Weights of a small transformer language model.
Size: 8 heads of 64, vocabulary 8324.
Training: a variant of Muon for these matrices, 589M tokens, 10138 steps.
Each number is 500 + 50 x the weight over the matrix's rms, rounded and kept within 0 to 999. Layers, rows and columns count from 0. Numbers have three digits each.

# layer 3 MLP down, 512x1024, rms 0.0982, rows 214-427, columns 704-767
434453449465612555504538513510465413587482555522522541513505528499467417485511613528516517399460572508446512488498520556501478446450545514520518618592441454474502573630531449543432476406491549
482518518611558546437467498516492571464465524466561450477481624536458519484597496439615394434571483522449512530458504441436427520597455453476537551493479456528526590430630409546397545546511462
560447553474484501430441493432642539531501478504544394542545451493470479445500546434494506514482470436604377517514442404493560533497421444522460537459520614457455503518409485541453520450529526
561522510543455575494491506474497509510466572378522529527509553546430512576532496445485590399497517512605511518521438483549435492516495462479431523494482546512409509401494486502526537628497426
514533442462460486555524542401522461466580387500569512429534581530535463389501599653457450542501557459489433525436479500533519451559349456580493494528536453543535556557575471565486634473558531
507537601559512462522421537485496484590357465537426478442465552546442524427561536438530492445609492521523525537462611549564483456434510469530476519501477521590379476488465563479389470508571452
531474407561557536553562490474486403424429487542552503428516547451509533546513502556455508603497440531522522488567548482578494465525497459586527523508615531422465524486502582500539466471494473
457551528528424560473515497581484521565526531432457478595474529512544470456542555445429520458455428535554523480469490435459504496470496529438515506504492491416522544504451625575501404477507636
539454443424455522512519578537524456497516549381544472485441577586579572487512419578518533484575587524509410456510482440600419469529431452588520518525543500432480585539529515395465587465467443
412456616464521478465465458465528531445464555560379551463545459490446429381507425491458535540492452502367602490515449437466420474504479455463522537472532531581455561477469450396572441483542531
477486539486560464506546557514464510501572514523446473470514486505517464542496489503459524445470491494496525559486487514505476487463415514464504471486442506481523473530489562570490473432550514
457451571506458525526521567466554594508488465489503582489542540535515481466496639471565475467516467533543508512478531571485447535514464542512504544575529564506529529517493418590470437453548581
538438506376479493538501428580515486496493502592500420553571397553499446387491513541514489463480499503395482516426539495516512483471576423500521541528433511566455509513562490542611471548514496
468512572494550424532506470530481430513444482491474535476558532487430462400493423473505525443469450540543477538491522506417474527469413386592560517539540493449465512534503452430441529457497557
460528467520556557486526499521463469490572554606536550581560379447473597500426370528495487489443553511474431582484599492434495589514496533536475464490435490487548516424395539452558451496561512
516508543414337416440596393421321547504534444461515492557527552433385474511471540544468540573498588452551459444227510494565521577463438534440469515482496514579507507495529529575507469470535527
477424483526502562530393556464484414495541414481471489516438475510565608485520576576468521450453518490487548412467448508509436538531546538515480603549545479546522475528429548548558443550488453
513353416545471492564420439557497532425527572532557435502580464454475472560524574405526514538564522490382446513462467494555511431582508518497511506469493491405398537453572506421489516559560477
502483422505472475488463532532459560523465659491503478403454530546390461538423568473539474420616520496510459459525557450524558490562392490438404542493463491582473526456472451490479511556420468
559467524430466534480435513518545405484515491583431482527559434502605502549487473508540515397570435497403531499480430471518523462521529515493477480445391514460405422505473442530548467560504514
484467434505484423484543533521401566520413592491466521493542442432510514468392386431504519544562557467543436440460518460583481432393491586525522513521511485514595514431594431407486497582454478
578447333368533521541533541521571469525433528496482510586557531554513406452470501444473555533518522451546468520469515508516511522430542531502471464534539457435557402498492527501520457462518529
535485505465470511499519508549582551579523514495491428445532508464499490535432518518400461425503564496532534525471461544472580469454484519548475447482448502566505529468464635589533474457374545
547408445451509535505610498497508593489474455445417444437497580523515440509493539494522438443490489562527550462554439516505497499563508541562498478372546510429484485489612529395478539460462544
475435456502468488418467514495449504530574415563531526478537448477502475478472519506436391503442533480407570513540479509412519454421489486452558484515537437542508504522457508490498500547588483
495502511496407485457429497467512453468529502531448512521479484523469534568537598532503611530545509552505583413432484482511494447556426580543544491524521433576544465509585496470516524472557482
528494525528526541479365502541461500465423479552494530541490426593325563491412491472500474579437490504591583519477519609547465465500546593415496406553508472509498549499484520412448499470473484
589457515459508561418444457418579482483562414566544524475503471490521442427605482548454399468570507441397447522504520336507467508511517617493544533570484523537443442469479604451481499424536503
470549433515511484347480466485498501442552476543480472579544418499458398521487484597484496484460480481485453504501515464491402464542484517470506484528501505444499395463455509494517537478461500
551497529569478464566454383628487518557476464559565473558458464449582532433563420460466573517488549572479452495480503527500557509433524503498563523524472522535432550436395518502522497566417510
552425449604517558572464463463495508593543400497493501507446526499557451469461489520437520557439645534474452426539439557436540483457507534445455493449534513445570471486495537482578524458571503
422514474603506499435502569469439485537487533531539608471503485434501516460490519493522550464562546540504564411496437522518419488453549485414472514494545497479534463539504520462465620509479386
534601512531491609532483498527506481568571506513499486519559492523475442588461540561444469461437529416492538480450590642485526462503584522428517469518519472477531579474522390490525411549446422
497545476509447509550581503443488485530503494501546480517513474512501498465463515492505432553525596523502448511504500456544488494488439489507554533592492498484468483561573427541443434583479498
497473473528526547532426455514551592533546479495514408478521526440368430500525550411427486602365481477571445511522467518491456446419501500516459531531546514514585481563422519528537448498536532
554485458505553581528535513512464527511436526452463515514570387435485592525509542422488501541495425542534537510539483527489534593626478440535479562432462519547544562448475461449521580469543591
534447533477443559553558494546464591577448512534536428515423622550471468545490499509509571446409523502414585554544493520562444522515598569447541481490469528407447504487528617541541476488526525
458568487478476525461500396459479460508449447461428533461558485525465563437449431594477547487531583434568549487513470514527490531509569551597604532523463438488543533544473617441429529413425472
484409483527508491476451471531461546492424427528475495520503469505592448472519489496529456567520515515478486521531409488560425471577434596535464348530562541435498483558432441422488512482553549
424459479525527517494494501545464546439458566485412485506487516460485516474506565417502492514525591426470516542427501462456466575485497506439521501454513437477455469456453538551443360494425442
441564474525532509517446447528494430463546467531534444550472525454453510477514470502506470439467515545500452403482496548509501529495526460499570484506601546512457507562480556579480462545452466
361523473456496544512568534558514613475535423440470415585539467442538466549466507520478403587479517480571487492564545483501589467500516533476531584525513399506535407449549429478464522641497499
503512481466429479502502397544473523535495468439503384501554454417608452388486475478453498580587472465455452580480563443430493503499536546472533544589573526542372543476504459470586430556502538
481479438588525477484462465435520557473573429478515483489519505565465541549528498522500517568559524523448411533527521426526455420506457503437451504445536560501470561496485509447529527515506520
606465484472610419554518499478521464517476570481560557480577442471528440538443572472551531499479449478439493454411449434491444435418525433557576571531442573517502446516459535439449508472505464
550498502601495474581494470500444465515488468534491424436496454484599565535486422504492596631503466532596472529505551534491523542526484514488520496447528503488466521472471594427462467484410463
478527562527521450536506427543578512572433452481486469601451504495549564421483474500500562461476533382564476492459505541542468462546530486441471461520444503478563456452452532501489508447475523
494437499559498499460497566501448545592570455475572425549603569676510456469451521490401466565521559479487438622517499518480444513528524513497429469541512560452378469548519579535492480475519489
476508512415490584483454462532461514448509462489542472496583476470476527487598510534454417611518537426554483436465592418461533481497483526513487536570507514492456459524620482326521497478412515
410482396521510543476575494460512486531482577468499484540488501533539492516545463520439540430509527515512573506500514548538501405510569472439475485581502487450548410556520562504431561474509523
507439562417440513446536461539415573557521542497534442500473519566452512597488468432550525530454509481525495427518443525492543476543456474503533495483500440516573519414481377521479558491513508
482486501540503495548489437528534531504556440519481516424582558442496437501550498521526389573538455505561590434525532476562540480464486561517539585473548485440504529503528613467509424464392537
449504486630511567526477476532469496461594532527509482533528462513416594570495400544511488447482523452380516474417397527534479536472490497535529458505550541521415448453508464532519555559493535
580426542586473561441489495515442484470508424548562444517569458622546450496488546470479570492546502542462462479538574410477502519492526491495541514517484503536522434538434500537495466440473581
549569425556428506437497494478478493499502482552480497409462494506519503532470493521555474488403539428358476459530508541522484490510469477450429432492477498450526446510593529448497554484445445
501502466574547500512508444441514508503573510534492551573490441485459493514403517488468442495500507585433490518441434548474600538533517541551533509428524489516477549566567591542481460502472536
452447583545453509446507520570477456478490576427465539489429490521399578534447548532415410548473538505555532507447553445508561489504458505482504554542522553491474424534476484487417445566545445
463497484572481433516495458569490532447626565503509534503494545442527537440536490379574471483538491549459532497547498512501419511509494494481415525468364552456543630564521447479432491441458600
526535558564627498510577601504748469511437539536444518498421493432460521531471509561578459622433500438528544535819506419460505484596500514493491453396459478503484549542462518530510482544468482
494450475514487456465497506486497481473457585543438508495485498535540505499584668438530527536448473464448436494508419517467600604485424398495417564470487489560478449532431562485520447556458523
490509420535515473482459517571468543561433462447522572520542418647572501515428556548485532521596514500462529512483577505425463504492393486487451473506512472617447529495413553544545453462485513
529473514587461613525432463509535446522451535485538499449577394531374528499523487549438613529483498484577576507470476541407600514564501618488614546463516508536547567425476536443505511474504616
494619517514592491516454499548496484493535466445479455524531429419517468519503440580484520503542538479486491542505506529480559490481444510495483544473527541493488436555532419539552394447480499
495456492503500564466567541568544496516477577563511546424573544535632464451558503501579512620479600512536506481515423550453464565482600475515492480536453508538375505543571566448531444474451464
507408504504582505505583458549455471484496510462462589505464598463567498529467556542472469568505476494484494506463496448484478417458481518425506475539477525454553509537530402466505488455492492
444507521581492573458520551551505422449561442534523424592491493506480532603515515529436547540489476446544514444508473480436536435510428532532358437591380469594506518482559528545439457525537491
523516416487594541501469533456496417505530448518498492508478460500479500490467489497512489450441449552569387492465503472441511519519522461474545489557497548453540515425477430522455519492496506
492459463486501560636474532569470412484542517509546451479516501455460471516550437542557491508501517450452534499566477538406451486597593465615469386549544468552535446572509526521537480567524495
551522523559447513618555499487530591511559531481418402561526453397410547528475484494559532480493564511527510483529456616580497514547526497466499454523446483578530471537574617601573519457586394
481472434443524502484489466491445507497552520463515487427549460548500531520483482447507461469568492528520523452504536467531549558507516559586419500536490524559592413502563527451529470497456522
459440534580577489489512522561554441399566442627539473510430523428421449505447540593549464487505542548577521536453519466532565470490585534493472465505498498432431451594446474436547451522510541
445505544470481508456494486426489554475519431429539583531435459491468549527591593546475412507412494412472544609470443496490484534545545551512503423562474486561446504476521509508467486499465562
518478424460521458567487534491413576591573429540492521485526482592404407460438420411574594526523464505428495506540453530490433560505549539565629485525557521535459480441525554457466474446524475
557594457498496523445406592598455449497481473591562502466544482558540495521559469595463572463472548518510386519496460477536529474530422544517483460528483544498584508484550500544477528525523547
556484506420502427485536569529454445552580502589452509516539448586488512551452484536452501484499557480522555459528518533426445523506444468487461428454473486538499425523490514571600433410524559
467460480499468510412493526503516477465585511527555530511541491517517450486451518550507508540495434493556479469501464574441505482440565505524543459486547539425440505460494557534576490587594530
545506490442533604517424409551533504580496471505615490545432477509501497519534514418628453491455431477467511582479478437544514513481466386522510450548503515518447482476572491556614592521441476
470555360504542493598492437487428526478495421417507417470522503447505481514549500504486487503534478473499520527475393499480476551539514521576540552534539551437528468483507421483456467547474468
511506539501520573583504464600464532531494459608536444484506481365497511483412412471646471469543556589540524525522558481470500495526462457541488447535448518515453476618455520474461604454526499
555522560526475549534528425532537519463459518481465571517487490561466588474504576503494448426545511548470603476519533451479515478388483525510480528439543467477374501495446467455459490498530461
467547525564537543471468456508546458484558573543558491467495468568534484612506557558437447558483487578531446523479444558502594504570343504559407415591477629441453506341507485522485565455539465
426553483510488609501518522454516510473449449519543361533489469536545432627493645621568403519512549488508445378460469473485580469436534461540549495517582492534493575475471502536498548545494508
491439510435530473414423562475492505428457468612606477529549526481544453399500474426553536572470416400533387463553500467436553393460511644482511407495514580562578574528511441473521541516551499
566594449481505515533554634488445434437499488540445453383455508417456574488505418485547447406497447507508473432508479511535485548510534440521485477476532563465514460497522381590391516525484485
468506508519519500400486498525518434468508574587453509527477436438441477510519636424474401546438546524491564589530474566575503503497548424461443545499444476514512499413521509500589466530549468
480415471443514484559447437547533506445412558500423520451466589507561536451588531522453571455505516513540523571517400529594452478581406561531606543448568398480504543442370525515562548573495572
472482507431433495473481410502503432504454416453500417447493455509576489571528432583565449456509530429628532434515508404447550571477439473526488540500537418569436476448508498467516464544431484
522527543551511532553490516572439543529566388399512592455511559516566446466498455426493491486432503471433513332444551432576491528549384486529469466530468466569498461591524499489435528451494547
533513527545445560432516448420447487553468572561457548560542581555423551434542448495488527460586474524551551422489606489551546511526470523445535566547510447642470512451500595528478466534498425
595544521466447458518455527510548413499517533518468481439549585568537458508446422476488578469532493539484555439493407497476486538563563499522490546516540484521544504516512470504374518535483499
492514522486433561478495540432537532478578490481457467523528538517516442563472479493553477450524435420527423491513428560465572496503432481460420523387421516491571501527486443533448479521505376
397538467552515462562432445544487564498524512396518511501429540581457583451451505474423530548551613473564501470422533485644528408528508532528414488493503513522537494487577461452486552469405493
543446513498485510547494568454449569487438547550505536489463419480540379577574443600501558521520406513540532562529537539576583472601479477563444544517450503523537441598402464581545433465520500
520424526543476405540462504583466436497473613453458445449502499378440474509490540489494396517504472490513552411427491375502507440423483519400452444570527488522485527541496535532465496527531506
466554426520497450443515550477605440501510533518483541463541579435457601489586516519559465453483528542476436528534566506502583581450472432541511546444541466437489522530513428458499521539471528
470554434546500485481514391597444484519491494572480520445519469615481586492551480461475573509453496581565471566488499455527419493454492477470586475417476495477495454502526409537543507436425485
506542489604529543595550481477442443590462573507438481391417502616524511512484580540526443527487571490380442554465470479430497554573515446496380471441556558588481479464513536529499522525433580
514546569449507437498459550489494568570555543528556505548497523385512478498595511502556472560479614412438444516566485567526465411553429474530486580516458510485538532450499521526521481526550545
420490566426509491521554499469512553558546499529450489549501557511530472545570528405476502421471416468499474387542506522556537524437454591402503392535451543578488463479404556530492490607546578
477534541464558566410501563556494588488542483460569404447479500442521609454509505446501419539549448521528451569480533532501427516553435570534468446485531453466489541485458437531535475475469467
503582425484391537498539525540460539535450452542549417434494465427480580509664501577472495510489563505536512604461528540491435483457464421483527541523512547513440499494519528502460447606456520
487493488461496509506425554545529558548467406544545469496511479398519506495412521479501465522514478547516514570450479517597507511513474538506447498591509446422442527543549444557426587584483410
535477502458427449477463442585437547409492514469578520430475465458458555525504553548502448536393474453527500447485532491525465537510466461527374479536424515509499549530580491426540496546565542
539515502491470532485522461448461565474520513554485519482495559471520427372465504514560520550471392528502509518460451470476472443487474520468561441482509423430440521446547560409387419521470458
536538520429482451568446488456526513502471495491531562474455551517505492527523459491476522418471452574562571524501522504520534516490476560577560493504486545518449491492555524507379495454427538
495453494440564535463522553533564570450423452461523424435580578537635531442429500576538528520485601469468473514475479450430582467482413441615532498551506556520470523532485466521567501455501490
525412592567469465469529588456477603414586538492565476540520489532433488488475424463431511505585638565454476418461506459530573466458498445497501551463512437465507402474441551495476510526447528
543457493500450537405441576518500479466440602488470586468504445478584395581590476632590523428461531414523455504548503510517500611494493544494540576465583450488471476497606486581592491543528495
417503617487503455535561502542498438492518483588571378536429452549553557565450512534448463548481548559573496360472507420524520503381540504471518492567485555464581476465470533571517493461540460
423460480504474476498505456532504516432491555461413551591494440526524435500485473530430576450529442560509466442541513544535493466481456498447491496616449577508500593373508574517550497563518455
429534553444495493514536378438506499484427569503479436506565456546417422561553496488481545499411563519502457520459531428452494402464468549470460464567527550458404506412486454491519370454547514
416546503535521602500471489521446613513525498533501462545532466530473502463521414427451450551517549507462461575496587511514574556534460536459455414475552405472495502444468509467526475475501479
469378559497458466447555521452515390470501358533453501505613479538654507477531594570470473433504458471524502506550515556529534542475426493506510480564547600495383452498472495555531565456571519
493574430582510573471541519541442481497512508456450502517465478605471428437423546517515525431543444383511470542467667552414434544416461500439436560497568478464503437453570544405484554558562487
488505502433571491493424527407470512535465525515596491580554517498556558537524518540495521475490537615571451418479563405532458471447514459531517465515601522492498497562492464509453474420488523
523436556402429574524436496416476533429533525513494503495424486541407427614521504555591475690477568498590563491448548533523498468552492572494470550447471473388456503570474487518505533530494515
518507508559496607509530506498476478475528487480535478455501493478533434557494462503560497532587569589445486522498527495536477503531500507442512406552559485447588560539489535582553485519523503
488463561466430502427484589591553544552515566490473496545460451674431570605432435447556547549520598546465456445546484512521522599433433491463557495482502486458552497522517531459481522528603525
535400525517455469479455400528510526479577473493463465535451515605524483507427548464582561490475520494506575448445569573536476508510550552551457536523488423580483419463476477512442566524547511
442522461508536434475526522456498529525484424491536493505503476505521407560549493442430449438489416542552404503464465555440413466576573510493461564577458507452407430540476517491520516608426451
485570555539529460561496549493465530473453487406470488448453572501444595497516538401454463482507464483428651506505474516503561535397547546562440469543346446549471433425431577541511503478486551
536420532552469481389467579593467511535612552474432410490424504479559480545449506523460517539550442503519571516489512515529524499457537532463522530517485479400532486540583414523550542506478537
504497528493473512505406583447461390357519442514450489452519470376491524560473519562453488519518446552486477532444489457547434553543507462528538429543527433527500470428513483435438464399545475
529491459633498471580436480457478525500481492520488559474499467553468582437463529472478459417555528454493466491468525478528440463497633503463495518546478461593548415468443428484513377472466543
509508520531524595536638439500577470464612480423490482409594578549471506464487559530522583542565543522534420456465482501493537519468547444469549429467467467462419525505474469544414564448460536
525516479517521492486531506542500478453586526430527509531527472487401641464490464486428367555546514512370516457511458502530482605574448475530490499440448550506532597545508480503533456400495531
559524523497539449518634548515483422532546520448577573534547595456518471660496579547572525435441492502567616507535543435483520556436558514522373575434486505517543498557556424498517465483499456
536522580486505558422497540547465566545508491534611521582601605469477430614454491565622555485491613431505503406507573541495568525415477464473512400520499476497501542525485521486468513542491463
490584496499517527536505457484511471438521557493570599497427423593465507462577504462522553493467407410498497523582501576578490500570501631455500419514488555495492498507529556550473558462554392
475470471498520449484487445441567457532525491524457440571519523422479388422534489447458443485518474551496435492500521551482563407505454474575453483517447484580583508494620548553482536406490482
503530581554493464429418474545493545501560367471489429586489435570552567502493489452489508376476539492591528518467473556489508476451509560444499527493465551525380463448550526547492467540518556
506532509455427568444479539480444482529522511449402522496488563619405408410534502443476481483524379551515560480445502496463443464474527495405467517455496503541459548457536569502466465463414558
560494505506518418480425503453480430420601599481515499568502524507597430476468541504551555542551513502455409436513502563541597531478515484521373505466492473538453514507480505517497459581547503
502500474512524537528515536561416501503473489496499522549451445464580531427457537474497502399585514487501410559512559572423513492566507543429510544539496583504458558546564500533437403562444511
511545491467547533475614443396518455429480549474478437461458537522578467488536526516454569485557478446407446495573363441538522530495491591477485469426479530493461514494534511584423421415499523
452599500473557584553474478586487535526556457587484552461503368434442490514560553511420523525532567576487423490473417516476484544572452519481515533469498525503402385476404461521509497568435490
441470480461603553502499544467477592578570532478465520442388557493559474408458489491515499500527598468512482495461487545488421494545414573513451438518470466493500567415509568390492429491497365
487586528463400474473499480553542423520499441401613533433420496503532419548515487539550472560452474463535523498476469504455432494402483436460478528527517526493463495494549479491473480466448572
566493494523505441522553403527460467615513434563516522427441539501458465569494477433473556498544469562539557515577538534490488552541518528512501491498474462512474519522514475481463524408432454
603515487463580528400521429536555464500470516499492577465592445574460533507574439523471465407502490481506520457431469505472556464549563521530534464517514470516540446483601447435437501454486531
470561462444600464473521395531571498513480444504554511541522517586479569597454547541501596480554526491574441336414503523491524502468547439415461553542512499469554458511520510425483492418512479
431606453459521598460566382521508506513428398465384487533438441462521531478428559540534519473450453396596443480506495440463489425456430507468473584509468497523468482457490457522442499465484548
545481490489405547506513444461470545494544523514572517549512543475527523554504424470473522511533468585453508523465508466517505533461536510528430422437531416452552500491449545409510457555496499
494390397495422518423426567544462507500528478439525483494449498549514491468504489535525509500562463551438515447469495418522484461466465521632535616506509434519532506421483536530443554544455526
502495536518566552448483506527527502449499531422416479538452448462481583533411424478535442531546535455487401556468563433540436477474506557479496448534587407520480424433576521570519471500506591
548497527533435486650493624488528469549472440532419470615465569481482450466482553487538441541615520429569550532427388546570472552459531538464554384418546464493502571480550497518501535484498531
468512474456485547494636557477516541460457461501524422520513433468475532501554437453532501612497535476448414552515488442465626544467445530526486426570476459510490522502479477548466451472475479
478595484505494503569421558465529549473503492425527453578495409523485597509452492435439542447478402524526504467493532452474542407518562568507578574524398438560398476444516455346591584509418488
498437520533521446543573428517536531527509499506523414456400387548507527425484512477443499454472445471419479495477510534430562493468476442476443550508667546541490490437504578531483572538508521
519436493459628491484515494489451523508501450488565476415491431552442473451601534502510490516524561447529507504467453365476561495489525447562516431444510557478492439586467460472550454537495521
531469441493494482413522465485535369530543527498384493520561462488560549463461532495559495423440538580586518500482616493497424487476459528541478481451540410513476535528400465456502429427588507
599324497492452520504475467459456448459544469480500487538507495458418518432540491584425530513519524584502518508563466492557561493468500531543513533441441521554530564457583504476428520588496570
421562498558513393506487575445523537540503626468579465473551572461583521432512622535483539544509517576497495504459448448480495537563494450493462424510405557464501514548591523530567555536535562
579465468568377588473521549421491577498504519446466506404555601521463522416550558551537505516473527454546499519462590521451406588441528498482553540494531472506501491475466480498597494419509483
515525438382519405476440435546522500525436555521531545509469575550500469464603436576455462591529461536525529505424534496556525442493500523496542581455407460523498495461462451438534463483533539
509513471562536420514483541472444443460546498491595496452442439453514576520557509422525487515484441484499512445515504415497491445518471471529510466462488471434555582523463471472500485446440488
475494492473520542462493508566510496530462577534459534527528520547423499548582516491492508521426453473520437464477485522523459539503514547506609453455503510449525516496555539476493464533506500
454503573575464478424546487521513517459456573411627483584493467563550521488524498488503524520425501471574452354487512357602488557489551515487551414503484514557457497523530415423453488489409451
470553443485476450533450464427470581519613517487488456471533507532511544457474485441508515573497523556417552567438567488479430582476417436476462528483466610530500459453481491460535440431514543
455491434542528496437438488527487477628522415445544512577504407433417464564497506491444493442391435465611508445460538464525442531501459601467525476440516599465476522456504525520494492501499482
570540595515478438427556510504555573453531578516541502493535499498487485379543582524585475528528482502560514514474495519560650504527430513525504441456540495533538577516475458491437467483474466
527510448587485492426533512426477499458457419480473458542461627498464527521436530553460569522419543579529477546455486491546431555504433467506644471469586628515480534499489509496459484520602421
421545504503582513532565498526400500541434476541363503583516551525517543576465482525527435570545520484485560450506552446524522489545510545442410484554508532457474445522541480463556538351500517
445438536521475389550501455488526487511470462513452535458540409504520479557557548537543545413541555463476472545495414447523511566575445461419508436462441495546448537500538593614502533489534497
529480440522490463516461474368492514473423555563446493501505593515578558536509469484553469498469556447411499448535524544528531542367493535504488494513475420489465568541545524536545562546557533
487467462445511423587541499500493496480513504483493539513479499525562404452449464503525528488522543436552429543506458536516437404537578427527511439531559454444568512547495576479547453497524468
521478504538401384485555537497548535465557501483479606458402525469522589565495510471556454549533683507531493522498419386489482524496423434529445480443457491519542526576511492517599545480494567
462556562544456443489503615433493406477457503531494432433558552361431513521543408462575477480475567437514499452519452497469414437477618559437453490446487515559504447502556566482485495430531446
374492457508423568487442490516489490467351508593492538524418492485622380509459459560461430408447468512592511573445538548491485507500412474472440556565479496507443570556451516447472632428529439
524508501392434551518570484576488515474463514457513492581478431436405432558509534487499539505546493528518493515455493486580570507449544483540525577442524502500475432491544564541480463496510480
456476455536601519463470462449505473483436383503467520543464450481438466487559530573587445554501546509541419424501488406373506531459563440487494470473530447518523470449528407491451487574446541
501493518536583495503443521537477457437446591502448565442435513506500506464472458454555540584546485521436546490466489509478519531519447533481489491504619430548479474425482488483376416463560532
432504420487432464492499483478423495423396531537447491525497544515541437501467502500557519466542546439465559539549484439516481616513567421503497469480515472519501441518495591429477507417434499
535526513466489468564414522454487575552556477461446536441550515548450458483522458500479471469575503471526469459531502469599508591537521521507469502455486551434528474505449475556468445462466532
523457575489490479437651560484528499509438426397435512486536494516598507528475467483455430505516562435526494413470500498525525500487481438579535563530463460465469476538538459486550423483458486
467518450508490517587452563457500539502460470464537547459530467463536499520505481489563485507490487528538510533511507492558494531504488577508545436518520447512428369419480412552434521519487424
488442465487515403526543516613542515486494472567392562518536581595509511572529562439478553576481501509514484471486512435628543531448380549458501508549584459546570528511507565425506462549363574
435562495594596409534430511527472458460522545489587427521523524583449499499494565501387516481451443468517424451487533459395480467534421525523546538493528466638595574436497523576531460470466391
613459507377485503530465583503466501532426424529404500568547446473498493536511468474462494468477512469523433462502493548605537486522542485552581433516565457448521501451527507424529519510543452
473526433476431505447492529464521499491458573484539389442556473552518521543518447528467470471547545449440471575494483507505473473521507530561549487493465561499506511557468508454539429492621514
511571442551524563471490431494471484504533531468407513480458531473528482492471639515478600482485496511462396449505491456445520518455539471482517521473502484477541431464493693592641601604540480
461426464553498566521539491443489483456379482543492515530402558420527459616496520566495579492504467561502444576427526431517498418475608579572492508514602615537497479442471480540577469528501554
412499556528470519500493441506477506406484378493494513477548429480529611447425526474518501521466514495458427552504503512580541546536576535506410500432517562450437379569541613499408464500398582
555457517498470516577407516467502502552583497488606491544504538508479439505566549574475535496527584518527503525552452479459567491586557504454495492507528483455517426558441407480523515467457566
484501439522471503539479521448518621414450454502451507523465553483539497465507504457432515569442570442480542558458482486525470472450583385586502591501483472492483546425453445504561535499521533
541505528491472479470432547463434507507476521441564486466480470550442517550462526470528519539563612524352450467501545485476512469429486471467442580429501470503506469435566527583513537504530450
478452553520593428513378565522529499489543496491520455447531536464512523506517477519521524476508621590490485514480482464566493517492517482472570593538468523495523571588486499402571521428489516
427519525428504455585492441534502534466537520506561507508462532550406511546450435468581430490492471407473385594565506526512467504489465468478482532472548481485520457424578463489433422474460539
460463458494552546444507493585446530471566398529513466483514546522500551551482481439459497531595431530494554441493424431493486479444450639481513504546528468527423478541623512490388512522560552
437478481470537603512403438547483577481523613480553420509456512485449528499530603503505494530466549504495598505512546507456546460481497459563546563474521446463421464520570461531483531442580460
469573449524475508465448577501487583549511531492577426499487527455610554388536427560485478482562524513473519518527546560470551568544476461557528449461486491480513548480485430555513495539482598
490551457463537457471588509547525536581524489478458563434523425580574602523533589453506464463518552512555514607593565425474525436455485525502644533490540564550447478474525441490535539525468414
455516443407515475534469497550581454529550436488467580468478497395566492508444544538469481366404514511499535495510511609435407553489537528542507512573538501542641457532420468561511579653470541
523493452543523474505458496388570431413445485496495443404529464514553556634437442402487537555470526498421483605509479537462403474574457551558490551465536474592507525492465453581513605447535471
424587569514525550532506557468432482548495551431541514538454453435517330535546615502500473527479508565498501486532453535477587439488543461491518486498494488492512475554469449588425475483424496
526541547392500568485468561478492488531536507437553471592654474624552496544569515475451528522456513514450397507458516506565527518480507529468545418461450517487554452528500611458521528527496515
482481538520470587474477468450518425428479583462485414473503505497452536602562512537566439501521487425453514576519510563616588490476482559556571535432560513415549412419436532468407335549527497
519464469548491415519545428521501507613472570413543388520551515564510478501540467530444570469523473520453513379558488563544521532429481568531492516507602424581533576524525536638439495539515531
469526400479520539468495449508556546484466434503566552509483399455500491546526538547456552482577547424476443424583605459569450503511507440492484546471486586444426465420603495509518534484491463
502514441406439560428410606510461551570536462483535450492530447467449459452552411496577497504324574516516482450457545526460530464517494416458555440455540436475409378550441395424489516535547491
386581493468461561350599530470508517511465551469570532640426488484558576391514635444480496488491422547506443560487510500560612611421456583512649501539484500446481443469503465518423620541589467
530416490496521558557460488457454535535608477491442569499450505598535470486506464502510521551470502545462524393467378477431553525537609503522477568543514564516465469616474587447485504556519557
493489539581532499538382513564522489417508468493527546594528536522521527512498505476480523449500528456514520453454487501488474476489465483429530442537414545496487520431483502576521510440478471
502573423506536469505483523464462589465538468561593471501431523539503456478555532488551545571472454613486555564538550453440535609423526496491528487452513458559520573550476440448476549478404517
553490398450497430469499478512453576573410436515518582568559571443472416454428446534545586487584477508523555539478511544505444501430496392529525539440443465468572530542482519414379529514530553
448483419562578550506431570472548500481387500549480512463567467456511524573472446474402532518509498442519501510542501476354520515539555427459437524486491515547505554499463534502495495510578536
445522585506441478390490523454510448462447468501515553546501470473459466455532525555512416416536487502456440470523527485398571513481526518408558511543525463533521508487503469529478507539458571
556553499533495536524519566473460486642468465530549486607447540481608469439439515528545529539448489418505479416466492558509572504507442548512524552490530531543539449518525458488444550506479496
546576510522489434477496485510505424465450475461450492426489412517490462511534405544461496546459547513516499492475488533554537603620565458433542468580531505423526528500496543432492459525532562
388490558463527528488433548590517543479533475559547510494475448406470507608502505559523400582493598474502516463611514577405460412507483446432495536539489428486519476388571505422529495428613526
618480509460504478485491539388490580457570555453469546516498500450434422487543545475432513447632564513540492472548593498615530444513565482552503475508552484488550495528494450578392462502556584
430532490587471473567521486453411356483441530502429473435465446524517492470510502526487462511454543620504500488498468516509508643479485553564460464484487534492532507434470515447513507540474545
463570520515531457527475424440485485528575482531507409569537530469589455518418491684539479503470480434476478550536529598492499580504447486413510497441450492518472532502430490482518444454531616
512410634502498487507468423506514473464501480600532549461432451530431508466483420514465495547467498423543495499498622522502550516508505456404547572546516485484534480462470495523468460489480530